From a checkpoint of a small transformer trained on Wikipedia.
Size: 9 layers, 11.4M parameters.
Each number is 128 + 24 x the weight over its row's rms, rounded and kept within 0 to 255. Layers, rows and columns count from 0. The size above them is the row's rms in percent of the matrix's.

# layer 6 MLP down (transposed), 512x256, rms 0.0863, rows 371-423, columns 192-255
size [100 111 105 111 101 108 105  91 102  97  99  95 115 103  89  88  99 111  94 102 106 108 111 120  97 106 106 107 101  95 100  99 103  93 114  23 104 107 102 102 109 114  94  88 107 102 118 112  25  96 105 114 101]
[[150 117 136 101 127 129 121  97 152 131 203 125 121 159 145 131 130 119 133 133 166 150 120 143 112 119 138 108 108 106 134 129 145 150 162 123 124  92  93 169 144  89  97 106 166 111 117 144 154  98  92 111 121 164 166 123 110 179 111 110  93 143 134 124]
 [ 93 105 123 121 114 139 119 129 158 114  85 126 128 139 168 115 179  97 142 157 163 141 125 159 151 161 163 106 161 119 115  92 120  98 151 164 130 114 159 137 112 115 139 129 138 117 136 136 109 158 116 142  80 100 132 135 136 139 121 109 120 175 144 145]
 [107 118  99 132 131 108 117 123 122 128 126 145 137  95 159 111 151  62  95 180 118 111  99 138 150 145 106  99  86 154 142 139  79 140 106 135 142 112 104 110 140 123 138 153 115 135 122 148 106 115 104 105 117 153 101  99 134 136  93 126 154 166 160 160]
 [129 131 147 123 128 126 133 145  93 127 118 125 130  82 110 141 104 100  70 181 111 130 172 142 109 103 130 128 133 133 145 166 138 161 145 125 129  95 153 100 117  99  87 133 113 129 147 113 136  91 136 112 148  79 142 123  88 101 111 178 143  89  86 168]
 [128 145 149 163 147 135  96  95 141 146 145 120 110 149  72 132 141  99 136 130 115 128 124 135 140 117 151 131 138 108 128 103  89 132 118 129 126 120 123  88 128 132 108 142 129 136 155 120 145 134 138 108 109 125 127 135 122  86 104 111 176 147 132 138]
 [169 155 131 127 153 144 129 154 143  80 145 112 123 118 119 127 147 128 129 130 104 152  99 117 141 130 108 107 129 154 126 116 117 100 140 128 139 134 140 142 134 154 150 154 144 178 176 144 123 133 147  86 116  86 125 140  98  94 104 168 142  88 117 109]
 [170 131 144 136 180 185 133 103 165 128 122 114 135 133 100 147 134  78 153 146 142 136 126 143 172 147 154 161  97 102 119 115  95 108 167 118 131 111 125  98 136 135 123 150 120 101 115 143 124 109 115 109 133 149 137 120 135 126 135 137 119 115 183 149]
 [133 121  95 116 140 183  91 145 123  87 150 121 115 114 124 129 115 146 122 137 115 128 157  87  99 128  78 114  97 121 124 134  89 101 122 130 105 126  60  98 129 156 135 153 105 119  72 142 155 115 128 135 135 103 116 123 131  92 129 133 154 128 109 103]
 [149 160 169 131 121 125 120 114 113 127 117 171 143  90 144 156 106 134 132 136 175 129 162 147 104  91 193 150 141 153 140 145  92 113 117  72 161 133 140 137 129 118 134 123 194 155 134 142 119 132 111 131 132 112 131 127 178 176 112  65 166 149 159  87]
 [108 163 129 143 128 142  80 151 137 122 136 124  75  98 132 114 157 148 125 143 101 126 157 104  90 138 136 126 118 151 125 140 140 140 134 154 163 124 115 118 113 142 145 109 112 131 132 163 137 131 119 147 120 146 112 144 137  74 140  97 123 128 105  92]
 [112 139 143 160 109 126 149 123 130 140 133 135 101 113 126 113 133 138 166 120 101 150 125 132 102 125 131 137 119 126 144 123 151 162 150 146 102 134 132 150 155  87 140 102 146 158 114 120 100 140 130 146 111 176 121 136 115 120 110 101 139 119  99 131]
 [103 106 160 100 118 151 117 170 123 127 171 113 114 156 134 123 107 118  75 168 153 128 152 150 166 139 115 118 152 110 106 141 156 106 103 114  91 150 133 129 116 127  88 120 145 129 101 158 131  69 111 133 117 123 105  85 148 102 174 103 125 114 134 100]
 [136 127 162 120 126  92 147 113 141 168 150 125 142 123 140 126 127 142  98 144  91 152 134 116 167 146 123 152 126 134 116 173 135 130 143 128 131 150 125 102 168 123 111  87 136  85 184 108 143 130 119 159 109 158 120  98 147 124 157 115 112 139 148 174]
 [102  87 106 132  99 129 134 124 122 141 145 172 116 105 117 133 153 120 118 135 132 125 162 130 142 141 146 103 126 108 152 130 103 158 146 125 137 135 135 154 134 114 154 159 142 144 135 117  98  86  99 166 146 125 121 114 159 135  87 143 189 119 129 126]
 [122 111 125 143 144 135 112 135 173 176 197 167 132  98 124 142 111 153 116 133 139 113 108 131 162 159 117 160 142  77 118 126 147 112 143 145 103 146 185 144 101 114 126 116 145 125 129 167 156 131 111 117  95 171 163 156 154 180 148 128 124 148 129 141]
 [140 177 153 112 151 136 120 166 174 138 129 150 153 122 112 104  97 180 153 112 115 136 167 111 130 121 162 128 147 114 104 168 104 147  70 107  90  92 166 154  98 120 147 141 135 171 156 107 152 138 139 132 129 121 141 122 140 150 129 153 136 131 124 167]
 [158 107 168 106 117 130 121  92 135 155 194 109 129 111 124 176 120 123 110 149 156 115 123 139 128 119 126 114 105 149 170 153 147 151 115 143 115  95 139 156 136 114 129 123 106  92  85 147 141 153 157 124 125 140 124  61 122 136 155 134  71 136 152  81]
 [143 147 157 136 142 104 153 120 145  96 146  97 141 116 154 132  86 101 121 154 124 150 117 173 124 123 162 176 111 140 113 119 121 119 130 189  90 153 130 104 129 137 121 122 108 121 131 143 135 101 152  98 109 143  65  90 187 159  91 144 108 187 124 118]
 [ 95  96 135 103 136 145 171 118 144 132 110 136 126 135 118 155  89 115  77 134 113 135  95 144 152 149 129 117 120 141 132 137 107 130 138  93 130 129 148 142 171 151  95 140 148 109 120 117 154 125 125 133 142 139 113 144 125  94 110 127 127 139 114 118]
 [123 142  91 133 148 103 127 148 129 169  90  94 128 154  72 102 137  80 132  88 126 119 128 134 127 100 104 141 112 147 118 137 126 171 134 126 189 133 159 125 142 169 118 111 127 113  72  91 101 166 117  89 140 100 154 175 101 105 175 123 185 110 121 161]
 [137 154 114 199 156 152 155 121  87  80 149 156  91 103 129 138 147 121 115 127 105 119 153 148 161 141 109 121 156 134 147 147 126  79 122 181  97 128 148 114 133 112 103 116 142 134 113 128 127 103 104 168 126 156 103 100  97 136 113 122 181 101 161 129]
 [146 111 110 144 133 119 145 133  96 135 114  95 131 124 101 181 152 139 134 135 124 146 108 139 153 107 101 110 144 143 175 117 117 144 107 141 118  81 132 118  87 151 141 100 124  79  59 142 145 121 116 153 142 109 140 167  96  94 131 140 145 119 163 139]
 [141 135 155 142 119  98 138 177 111 150 113 135 127 159  84 133 119 138 129  52 121 143 105  77 119 160 130 115 176 152 133  90 179 139 167 127 143 136  99 133 136 174 144 177 133 140 198 114 144 151  94 105 132 114 148 134 181 142 127 168 111 151 107 131]
 [ 95 156  88 116 137 138 113 100 129 136 158 169 107  64 154 118 147  94 124 118 120 139 125  97 136 110  97 107 102 163 140 127 145  86 127  96  91 114 173 135 100 140 138 121 106 133 128 120 114 135 106 114  93 159 118  97  92 108 149  86 113  85 112 179]
 [ 88 117 126 123 117 141 103 101 131 157 140  96 119 109 135 118 158 129 149 100 137 126 143 137 119 136 123 105  88 143  89 116 127 102 129 130 114 128 142 137 129 153 175  73 136 168 108 124 162  77 141 133  86 102 115 143 151 116 126 136 131 160 154  79]
 [132  48  96 128 133 142 130 111 152 133 118 172 171 131 123 116 116 119 155 114 159 128 107 115 114 145 140 100  93 143 152 158 108 156 153 112  84 143 148 129 135 151  92 138 158  91 142  99  84 122 122 122 145 105  95 123 108 117 124 139 139  65 141 135]
 [142 121 140 129 123 118 140 134 171 148 104 147 141  76 122 139 120 119 119 116 143 106 162 190 159 113 154 144 115 160 173 150  96 133 111  94 146 153 145 144  88  97 106 119 149 153 132 139 165 142 133 100 103 123 131  96 130 138 117 147 155 130  96 196]
 [143 136 108 139 136 155 115 105 106 149  93 137 112 132 122 131 105 124 131 107 140 127 202 103  91 168 134 120  99 134 130 107 114 134 147 137 124 164 147 123 135 164 105 138 156 129 134 108  96  95 154 127  94 135 125 136  99  85 151 121 103 180 137 153]
 [117 105 127 122 138 130 106  90 104 104  97 143 132  98  72 120 170 120 168 162 143 117 138 161 163 135 138 118  72 162 112 111 114 159 107  86 126 132 133 120 120  99 113  80 191 127 138 115 162 165 116 129 184 150 129 123  96 119  97 153 167 147 114 108]
 [138 131 143  99 118 129  53 105 111 108 141 139 135 123 134 157  90 141 126 159 165 126  99  88 139 118 112 121 109 133 160 129 109  95 147  90 155 114 123 155  98 122 110 149  92 105 130 117 142 143 145 105 142 107  89 127 129 145 118 160 116 114 144 100]
 [123 121 125  56 114 187  98 160 169 123 183 125 103  80 126  91  66 125 124 155 119 144 101 124 146 136 125 119 120 145 115  76 120 100 115 118  92 136 132 133  96 132 165 140 131 126 143 137 128 102 150 157 124 112 103  93 132 144 106 138 115 114 137 148]
 [128 134 129  96 109 160 100 131 129 114 164 127 130  88 129 165  88 151 146 108 105 129 125  81 129 112  97 169  95 124  92 108  87 108 147 140 139 101 128 107 115 158 135 107 171 155 102 167 113 113 131  83  96 138 117 145 129 165 134 113 149 108 112 115]
 [ 92 104 146 113 127 151 124 134 114 152 133 103  89 101 114 178 121 135 171 123 120 127 126 126 120 124 115  63 134 134 137 152 108 128 137 167 125 118  99 154 104 107 107 117 145 128 178 122 127 115 139 116 149  93 115 138 144 136  95 177 138 111 161 147]
 [143 116 145 111 136 117 102 125 118 153 122 185 130 119 161 133 158 137 123 146 118 101 102 157 121 117 129 116  93 108 152 155 122 133  93 132 121 152 161 182 119 110 126 118  80 115 105 127 129 145 121 134 124 175 157 107 165 116 107 136 112 166 126 133]
 [146 118 162 116 115 122 112 126  94 119 141 128 174 166 132 143 152 110 160 126 102 105 130 145 124 112 115 108 115 101 146 108 117 141 133 105 185 107 125 103 126 149 131 136 118 199 117 149 134 137  81 149 135 117 171 113  84 109 149 149 129 156  80 173]
 [117 102 137 108 113 136 123 106 156 106 168 121 139 114 157 146 117 103 110 134 163 119 145 173 127 172 118 124 106 124 155 164 146 132 121 127 129 120 149 101  93 129 145 159 124 132 146 157  83  23 142 114 141 103 115 136 124 134 105 163  99 125  95 111]
 [108  94 158 126 133 102 119  98 131 174 125 113 153 155 162 107 153 126 127 149 134 173 110 109 163 144  63 169 140 107 125  95 108 109 109  83 118 136 107  99 153 122 138 155 159 146 111  97 165 157 152 121 118 129 138  77  98 116 104 141 141 130 123 149]
 [ 60 141  99 151 105 146 148 129 109 128 144 130 160 125 119 141 178  86 147  94 170 121 128 117  96 164 100 121 154  68 131 103 113 117 132 132 119 153 136 111 111 145 113 114 127  72 112 101 143 166 109 136 127 171 141 113 147 120 167 159 114 118 137 133]
 [142  99 108 139  78 160 115  86 139 109 173 106 118 145 119 110 141  95  98 147 141 166 143 117 118  96 154  87 187 122 116 148  75 114 148 107  95 123 126 108 148 105 154 110 149 138 108 111 106 115 170 128 130 119 117 146  80 153 104 183 129 142 145  95]
 [ 94 139 174  93 137 126 134 126 128 142 122 151 124 120 124  83 160 150 145 106 100 165 119 124 151 135 116 152 118 163 104 106 136  89  97 128 129 115 131 102 106 138 165 120 139 112 149 172 120  88 127 132 126 163 149  58 155 117 116 109 149 128  75 127]
 [133 108 117 105 110 167 139 132 125 123 141 104  95 138 144 151 131 154  84 145 114 156 140  95 124 147 173 115 146 116 111 108 133 143 140 132 149 123 143 144 127 145 144 146 121 130 147  48 116 152 129  97 153 159  97 173 106 132 123 106 125 126 118  77]
 [137  95 169 154 126 116 135 116 130 146 124 127 154  99 117 140 143 115  97 123 143 142 165 143 173 125 123 107 174 104  95 115  92 111 120 181 139 136 117  95  93 110 140 119 122 137 137  97 119 123 128 114 141 125  92 119 140 170 114 143 137 128 134 137]
 [114 114 106 111  93 131 148 143 121 139 111  95 125 179 142 127 101 160 131 122 148 154 146 179 123 122 119  96 144 132 133 120 123 147 118 151 147  96 164 163 134 191 131 107 139 126 119 104 152 138 109 148 173 113 151 128 135 170 135 144 102 132 145  92]
 [ 99 122 105 130 129 104 128 159 125  68 114 142 105 162 171 122 105 125 113 106 118 134 139 129 164 100 131 124 152 148 114 127 147 139  90  99 124 137 143 169 130 117 125 147 140 120 133 124 163 118 112 111 121 169 112 129 132 150 137  90 134 122  90 110]
 [102 117 129 154 145  99 126 123 137 141 103 113 122 104 164 112 124 147 126 161  82 144 153 119 122 150 130 120 114  93 130  78 113  89 101 128 131 170 130 147 143 132 145 156 134 183 181 144 128 133  99 131 127 104 102 134 150 151 141 122 131 125 119 118]
 [128 107 130 102 137 143 104 108 128 134 126 160  46 144  77 127 107  84 178  86 134 119 151  84 106 193 128  70 137 159 126 129  83 133 109 111 112 124 112 140 113 157 128 153 140 153 114 126 109 133 123 146  88 169 147 134 118 114 136  92 129 131 153 147]
 [134 124 124 162 114 132 143 134  81 121  99  85 122 119 121 103 170  94 137 133 145 102 147 134  98 113 126 188 109 108 108 138 135 157 174 100 134 125 146 138 130 103 132 100 175 102 147 117 119  87  70 127 131 119 153 163 104 123 105 126 152 117 113 121]
 [137 113 143 120 122 155 123 100 148 135 158 152 149 120 113 110 130 120 115  89  87 117 140  97 132 105 153 112 125 145  87 118 123 129 125 126 123 169 144 154 113 171 178 164 111 116 171 137 107 111  80  92 120 104 133 130 155 136 157 115  82 125 130 106]
 [117 148 153 160 104 104  97  98  94 115 114 137 101 101 138 113  85  72 144 128 178 143 150 113  81 133 120 124 134 115 119  94 106 112 169 120 137 167  91  99 139 119 121 141 133  93 139 137 104 147  96 133 151 119 111 136 128  82 118 142 169 113 136  89]
 [153 125 116 135  71 132 112 129 142 126 140 125 116 123  63  73 126 111 160 192  86 142  68 184 149 126 136 123 122 174 145 123 137 127 105 101 130  87 134 118  99 138 107 121 136 112 166 155 111 133 115 143  92 132 129 127 130 108 160 182 114 132 106 103]
 [152  80 126 104 112  68 144 155 116 127 110 112 146  84 164 141 151 140 100 153  83 161 166 151 125 137 126 167 144 130 138 141 105 138 104 130 122 132 145 132 145 147 169 120 145  88 126 139 142 108 139  99 148 107 154 143 134 136 124 145 127 112 123 123]
 [128 168 140 148 105 161 147 136  67 113 134 144 174 113 133 181 110 102 144 117 148 146 140 137 157  97 125 100 133 141 127 138 138  98 144 118 153  87 120  98 139 114  94 147 133 135 124 136 127 115 148 118 156 161 120 135 119  97 113 160 158  94 143 136]
 [130 168 110 156 127 116 143 134  91 132  95 156 125 152 134 136 115 109 140 122 160 154 128 128 117 132 113 166  85 130 116 128 108 128 133 130  97 156 133 108 113  88  88 102 120  93 120  96 107 146 120 116  89 109 151 100 145 131 152 117 124 158 108 144]]
# layer 6 MLP up, 512x256, rms 0.094, rows 372-423, columns 192-255
size [113 102 110 104 112 108  87  99  89  98  97 115  99  87  87 100 106  89  97 107 112 114 139  96 110 108 103 105  97  99  96 105  90 122  37  98 107  97  96 115 114  86  87 106 109 123 117  36  97 106 120 100]
[[152 146 125 166 113 124 123 105  92  90  71 134 151 135 125 158  87 114  95 148 124 106 130 141 131 158 157 132 124 116 128  98  86 118 134 130 152 130 171 137 129  82 115 115 109 143 145 138 138 170  94 131 115 140 119  95 181 129 136  85 149 156 173 156]
 [122 105 113 110 161 125 147 129 122 109 151 123 106 177 103 191 111 170 134 151 127 108 186 103 124 135 135  94 148  87 140 128 129  99 128 160 181 127 163 165 102 121 125 148 125 126 139 118 123 140 169 159 171 130 154 153 103 141 170  77 113 102 112 123]
 [140 102 124 164 135 139 149 117  68 106 115 138  96 161 109 167 119 189 131 116  74 153 149  83  96 107 142 137 148 137 121 118 132 119 143 138 146 143 138 106 128 160 150 174 122  85 111 116 120 144 169 116 150  90 123 136 101 124 138 102 120 114 115 141]
 [123 153 114 141 159 144 114 126 139 129  80  89 137 170 113 143 106 143 105 139 159 109 162 141 137 132 131 138 137 127 117 101 137 119 119 144 143 127 137 120 145 163 100 123 119 159  87 141 164 132 146 163 126 130 171 143 113 131 155  95 137 117 159 112]
 [149 139 118 160 204  85 133 133 141 120 121  96 128 150 111 133 115 116 117 132 143 129 121  88 132 158 140 164 149 131 157 118 119 102  82 129 195 109 137 110 140 132 107 129 131 137  79 144 130 149 157 168 137 162 142 113 127 107 176 111 133 111 101 117]
 [141 139  91 134 131 162 120 133 106 129 113  98  97 170  92 182 130 101 117 127 138 137 103 138 109 109 107 103 129  76 119 166  87 110 138 116 127 138 137 142 115 153 120 177 119 120 139 121 125 168 141 138 142 123 165 162 129 125 130 121 146 134 154 102]
 [124 118  95 151 183  88 125 143  93 117  98 126  85 115 106 128 108 134 125 108  83 100 113  66 107 108 114  78 168 141 153 128 119 141 123 156 135 106 138  95 114  92 109 148  88 123 116 138 143 157 144 130 128 128 174 164 138 109 108 121 127 122 157 148]
 [145  92  97 145 178 147 120 153 102 174 124 117 120 131 163 134 128 124  92 159 146 146 187 117 115 128 161 121 134 133 167 169  94 122 123 133 152  79 120  99 146 127 139 125 152 147  97 131 125  84 143 123 113 149 155 172  49  94 138  97 144 160 137 130]
 [ 90 146 116 112 110 156 149 133 126 155 146  99 123  73 126 155 117  96  98  71 128 151 108 132 127 130 142 111 110 141 133 114 109 129  97 118 109 103  73 136 124  83 146 107 166 151 104 146 187 102 116 169 164 132 122 147 113 138 162 135  82 191  99 128]
 [129 148 138 165  97 102 107 170 140 164 130 139 148 115  83 164 148 156 132 153 106 102 151 100 104  89 189  81 114 111 109 150 127 123 182 120 141 120 157 112 154 117 143 112 116 132  54 113  77  97 158 106 113  97 110 141 134 136 115 106 114 152 146 139]
 [137  92 109  79 126  85 161 184 127 123  80 107 108 104  91 106 130 120 126 103  72 143 135 117 116 142 130 126 147 144 154  84  70 118 110 133 165 143 120 155  79 169 141 171  92 131 141  84 102 165 107 135 170  88 104 119  92  94 132 130 119  85 158 100]
 [130  95 112 126 137 141 155 110  96 137 106 141 125 143  99 147 108 178 128  85 149 131 136 147 140 124 147 122 124 163 102 162 154 144  94 128 125  84 121 133 118 116 142 137 125 112  84 122 135 157 143 167 135 150 130 123 167 152 141 104 102 117 165 129]
 [143  95 144 120 116 161  81 120 114 145 145 181 105 115 148 150 136 162 141 115 140 128  95 128 126 111 123 101 111 104 152 176 112 139 119 157 129 120 145 173 129 130 131 152 129 120 104 150 116 114 160 131 143 124 140 116 122 153 133 134 130 141 112 156]
 [150 140 160 120 155 121 161 145 171 122 128 106 112 128 132 108  91 124 108 160 111 103 104 104 147 110 105 111 108 150 182 138 127 115 101 115 135 139 147 133 138  76 121 152 133  78 117 123 100 131 128 135 108 116 148 131 119 107 167 153  99 138 172 141]
 [121 148 150 152 122 131 114 197 114 104 125  82 135 102 140 161 131 163 103 132 109  90 120 143  75 110 118 138 140 161 129 123 137 197 122 140 132 139 144 107  82 121 114 152 133 139 127 108 162 154 161  91 167 116  98 162  69 160 200 143 127 148 118 134]
 [120 107  62 132 178 136 156 141 150 161 147 134 103 126  88 144 108 152  93 141  78  99 133 108 107 152 126 150 125 118 131 127 140 142 149 162 165 115 121 151 167 135  87 126 128 176  75 123 119 125 163  89 113 193 116 116 113 131 169  94  94 172 112  76]
 [118  97 146 105 145  28 153 135 127 145 137  70 117 138 128 150  53 133 119 130 101  86 133  90 100  79 141 179 132 148 141 119 129 154  92 137 131 135 143 154 154 114 129 124  95 122 141 136 134 117 134 160 125 158 132 102 130 134 131 121 143 169  85 147]
 [148 110 107 122 159 151 150 137 132 113 139 126 105 153 140 127 152 145 111 113 149 124 137 146  67  97 103 115 121 110 122 112 144 148 126 204 122 125 143 101 154 110 148  92 150 137 122  93  87 132 126 117 147 131 183 129 122 149 146 153 174 153 146 134]
 [161 161  75 138 122 138 179 129 131 106  96  97 167 140 116 128 106  84 106 108  91  68 129 120 116  87 118 146 113 143 166 103 128 171 156 147 148 108 155 161 144 145 123  94  87 126 127  83 132 126 113 151 116  98 113 154  98 152 134  91 114 123 122  94]
 [136 102 108 154  93  98 177 134 104 124 105 124  90 144 110 143 133 133 131 113 113 118 139 147 120 135 139 132 115 147 117 142  73  71  96 148 122 145 167 171 141 137 123 129  97 100 135 125 157 134 122 146 141 159 123 151 116 120 126 117 157 138 135 147]
 [107 125 131 152 135 118 127 110 122 171 147 105 115 143  76 145 169 135  98 118 124 121 138 137 130 122 153 134 126 126 154 133 105 195 124 119 142 120 171  99 107 126 105 142 123  85  28 161 121 137 105 158 108 154 150  95 121 133 164 152 132 137 116 172]
 [135 157 105 145 120 137 131  94 128 131 129  81 125 110  95 105 132 175 137 105 125 166 135 146 117 153 156 108 167 151 172 135 116 164 146 111 143  76 112 118 180 149 152 168 103 107 119 140 117 104 135 105 146 139  96 101 121 128 121 123 122 134 121 146]
 [107 149 128 139 133 112 121 143 118 164 138 122 120 136 108 160 115 146 102 144 109 107 111  94 103 113 135 160 130 142 166 129 109 103 136 117 102 130 122 186  94 124 151 127 126 117 101 129  72 118 153 110 124 127 149 132 100 151 184  85  97 142 151 139]
 [121 136 133 157 126 136 107 153 126 155  77 148 112 121 128 142 120 171 154 150  92  96 139 117 129 113  98  62 167 146 122 163  98 112 128 100 138 111 126 153 147 143 134 166  88  90 121 132 128 125  94 137 136  82 173 139 130  82 144 136 150 124 128 145]
 [137 108  79 135  90 172 151 136 125 127 127 133 104 164 150 138 117 117  92 117 159  99 115 115 147 133 152 136 146 154 146 114 107 127 125 107 145 108 118 143 133 122  85  94 104 147 134 132 137 129 119 167 161 145 140 165 123 133 137 105 129 170 153 108]
 [160  92 113 132 110  80 100 104 122 125 124 110  98 152 137 161 100 130  80 149 139 144 172 154  85 138 176 129 118 119 161  92 119 153 175 158 110 130 116 146 131 138 145 145 115 140 131 135 126 174 142 151 117 149 182 117 158 112 132  93 135 128  99 174]
 [116 122 125 147 153 113 144  76 109 127 106 119 131 169  98 185 104 131  82  77 134 122 147 102 123 106 144 101 178  93  96 112 129 116 112 132 157 120 147 148 100 145 145 149 176  87 124 134 118 142 119 179 121 135 165 150 167 142 125 120 107 144 103  88]
 [127 113 101 146 145 155 153 125 146 150 132 116  74 159  92 113 138 131 120 125 143 101 124 137 131 143 121 103 112  93 148 128 129  88 128 162 139  97 182 102 155 162 137 119 151 113 122 160 127 111 127  86 151  63 134 133 146 151 174 115 160 118 108 137]
 [164  96 114 116 123 128 111 112 128 158 109 134  97 176 120 151 117 141 129  96 116 116  87  92 126 118 165 102 103 129 122 117 121 119 153 129 111  93 140 160 174  90  73 110  99 149 129 130 131 103 148 158 129 142 134 130 165 104 138 130 104 148 132 126]
 [135  99 163  98 118 111 116 150  95 148 155 119 122 113 115 172  98 131 145 130 106  92 123  82 103  95 129 156 138  95 134 130 108 110 100 135 133 110 126 140 146 119  96 148  63  89 100 103 170 148 166 151 147 127 133 109 143 116 128 127  86 162 115 153]
 [140  98 149 124 136  80 129 138  91 122 132 122 149 138 151 160 115 153  99 106 112 116 137 120 148 101 162 111 116  95 127 100 139 136  91 166 141 143 146 133 141  91  97 132 139 153 107 127  78 118 110 169 156 167 146 126 109  99 157 109 103 126 127 176]
 [134 149 108 144 126 152 151 168 134 152 137 113 104 147  91 125 126 147  85 121 108 128 148 166 126 125 148 121 111 149 157 136  79 118 107 180 110 136 136 104 141 133 108 144 113 117  95 152  94  97 121  85 149  99 103 132  92 142 140 132 143 164 130 142]
 [170 133 107 132 171 105 155 118 118 143 145 124 116 112 117 113 112 110 126 135 161 153 125  74 100 133 111 143 133  89 126  90 139 122 106 109 134  99  89  77 105  72 156 130 150 125  94 146 105  81 140 142 131 131 176 174 109  99 142 109 133 129 101 153]
 [170 153  95 125 173 109 129  98 111  77 127 132 123 150  90 150 138 153 127 111  81 136 148  89 107 106 135 112 154 104 106 130 130 116  94 132 163 112  82 144 110  95 111 137 123 124  93 161  91 100 108 193 146 127 162  89 146 124 148 102 110 124  93 149]
 [134  93 104 149 112 109 134 121 128 123 133 132 138 166 137 149 141 142 137 104 101 108 136  86 115  92 133  92 161 130 154 134 106 130 129 148 152 120 145 113 128 138 129 168 121 135  82 135 126 132 134 133 159  92 125 128 131 131 204 169  91 128 124 131]
 [162 148 135 156 165 122 152 122 116 182 137 125  96 162  84 140 147 101 118 108 126  69 119 110 140 108 104 122  97 124 147 137 135 141 170 150 146 144 123 108 166 156 120 138 135 158 138 131 152 113 135 130 160 138 148 150 112 135 165 126 142 140 133 179]
 [148 139 111 137 130 102 136 153  90 120 122 153 128 143  98 178 131 138 133 115 114  98  99 110 122 145 137  87 186  93 147  98 145 123 102 168 121 112 146 124  95 126  87 162 166  88 111 118  87 167 160 134 154 154 175 146 120 133 105 106 121 116 138 124]
 [148 101  78 114 147 139 143 100 143 107 130 130 117 177 127 142 137 106 140 115 137 115 131 155  91 131 165  97 171 118 149 108 134 164 135 114 197 131 193 151 151 144 142 135 146 143 123 137 119 138 112 128 159 127 164 142 120 142 124 104 126 114 145 127]
 [143 127 150 114 112  92 159 113 118 147 120 103  82 137 141 127 149 102 144 123 125 115 113 109 124 127 129 112 110  77 148 105  80 158 105 125 155 125 147 152 152 140 142 144 141 110 123  84 167  77 113 121 174 141 102 149  92 156 145  97 136 159 139 119]
 [152  80 142 132 142  83 115 212 143 132 112 125  99 117 132 117 127 151 102 112 119 118 177 110  61 115 155 105  87 133 126 160 135 155 173 111 134 124 168 152 128  90 157 122 105 134 109 145 141 158  89 122 142 163 124 151 117 103 135 122 151 108  89 172]
 [ 97  98 115 146 169 118 128 119 133 130  98  79 133 129 102 167 163 153 105 125 128 102 133 124 140 122 168 114 144 122 156  98 149 141  72 171 112 109 126 122 128 163 138 118 138 115 103 130 122 141 118 147 116 128 158 113 155 121 142 122 135 123 132 145]
 [130  86 115  78 182 126 100 165 150 139 146 120  99 136 138 117 144  96 120 133 175 126  83 137 128 118 120 124 116 104 153 107  97 120 189 136 101  67 124 104 126 159  96 132 143  88 166 120 110 149  94 114  95  96 154 160  87 138 131 114 128 153 124 140]
 [115 121 127 146 142 108 162 135 102 140 126 124 125 162  68 138 131 147 112  88 147 115 116  63 106 104 142 110 158 133 168 123  66 133 162 152 125 141 136 103 120  95 154 100 129 146 120  94  81 142  86 115 135 138 149 122  95 129 122 113 124 178 113 127]
 [164  98 100 110 138 114 156 146 100 134 137 114 113 110 183 152  80 122 123 149 136 121 127 122 120  90 150 125 106  80 129 104 190 132 110  97 149 172 163 141 141 137 134 114 126 148 144 147 130 190 117 155 132 109 113 149 109 131 112 112  77 100 129 104]
 [122  80 137 147 164  86 119 124 134 142 105 127  86 139  74 131 105 104 145  96 130 108 110  72 123 138 154 153 133 144 187 100 122 120 105 116 156  91 147  94 146 149 114 138 119 130 138 125  62 107 126 159 119 140 115 122  95 130 145  75  90  98 127 144]
 [138 126  99 121 135 131 143 143  72 107 129 124 150 154 122 139 116 146  87 100 137 154 150 154 120 111  94 154 136 129 128 154  91 137 167 132 117 116  97 145 106 120 137 166 137  91  68 151 122 140 140 101 168 145 120 121 148 145 123 145  88 129 182  99]
 [184  91  88 164 113 130 162 160 136 100 123 140 107 143 113 100 133 131 125 136  93 141 133 103 105 129 133 142 159 128 169 106 157 153  80 148 170 157 124 124 175 178 102 150 128 126 117 127  85 111 133 100 141 132 106 155 114 112 141 107 114 154 113 121]
 [158 146 129 102 130 139 162 131 117 125 116 110 114 136 131 162 162 152  86 143 126 107 126  91 118 100 152 122 133  94 174 111 120 147 130 149 146 102 167 175 158 112 111 146 117 112  92  83 113 137 128 160 162 122 149 118 110 121 166 125 122 148 128 116]
 [165 137 130 140 128 112 143 137 100  89  95  95  83 169 111 197 122 127 153 114 131 122  98 149 100 152 137 106 127 149 154 122 132 115 126 125 154 115 150 149 105 152 151 113 120  99 119 129 130 129  86  93 152 112 133  87 129 116 126 110 120 108 102 140]
 [136 127 131 135 109 169 155 160 116 118 121 136  84 109 157 175 128 152 108 154 114 148 147 135 137 121 124 111  94 117 131  88 123  99 156  91 141 194 112 134 177 128 146 130 164 115 125 108 149 170  88 131 140 109 136 161 142 155 122  95 125 180 119 124]
 [133 149 100 143 136  97 129 153 108 127 113  85 164 128 119 106 115 170  75 145 101 117  89 136 127  91 148 152 127 138 135 167 121 134 174 141 130 145 134 123 133 119 141 117 154 146 124 144  93 138 125 119 142 148 157 133 143 142 124 129 165 140 172 148]
 [114 119 120 134  86 138 174 144  83 136 133 124  79 163 102 155 111  91 119 123 130 131 142 105 126 138 129 156 132 131 100 127 128 103 129 157 106 125 123  81 125 127 123 126 135 108 123 141 111 140 162 116 145 140 151  92 124 138 169 109 143 161  88 124]]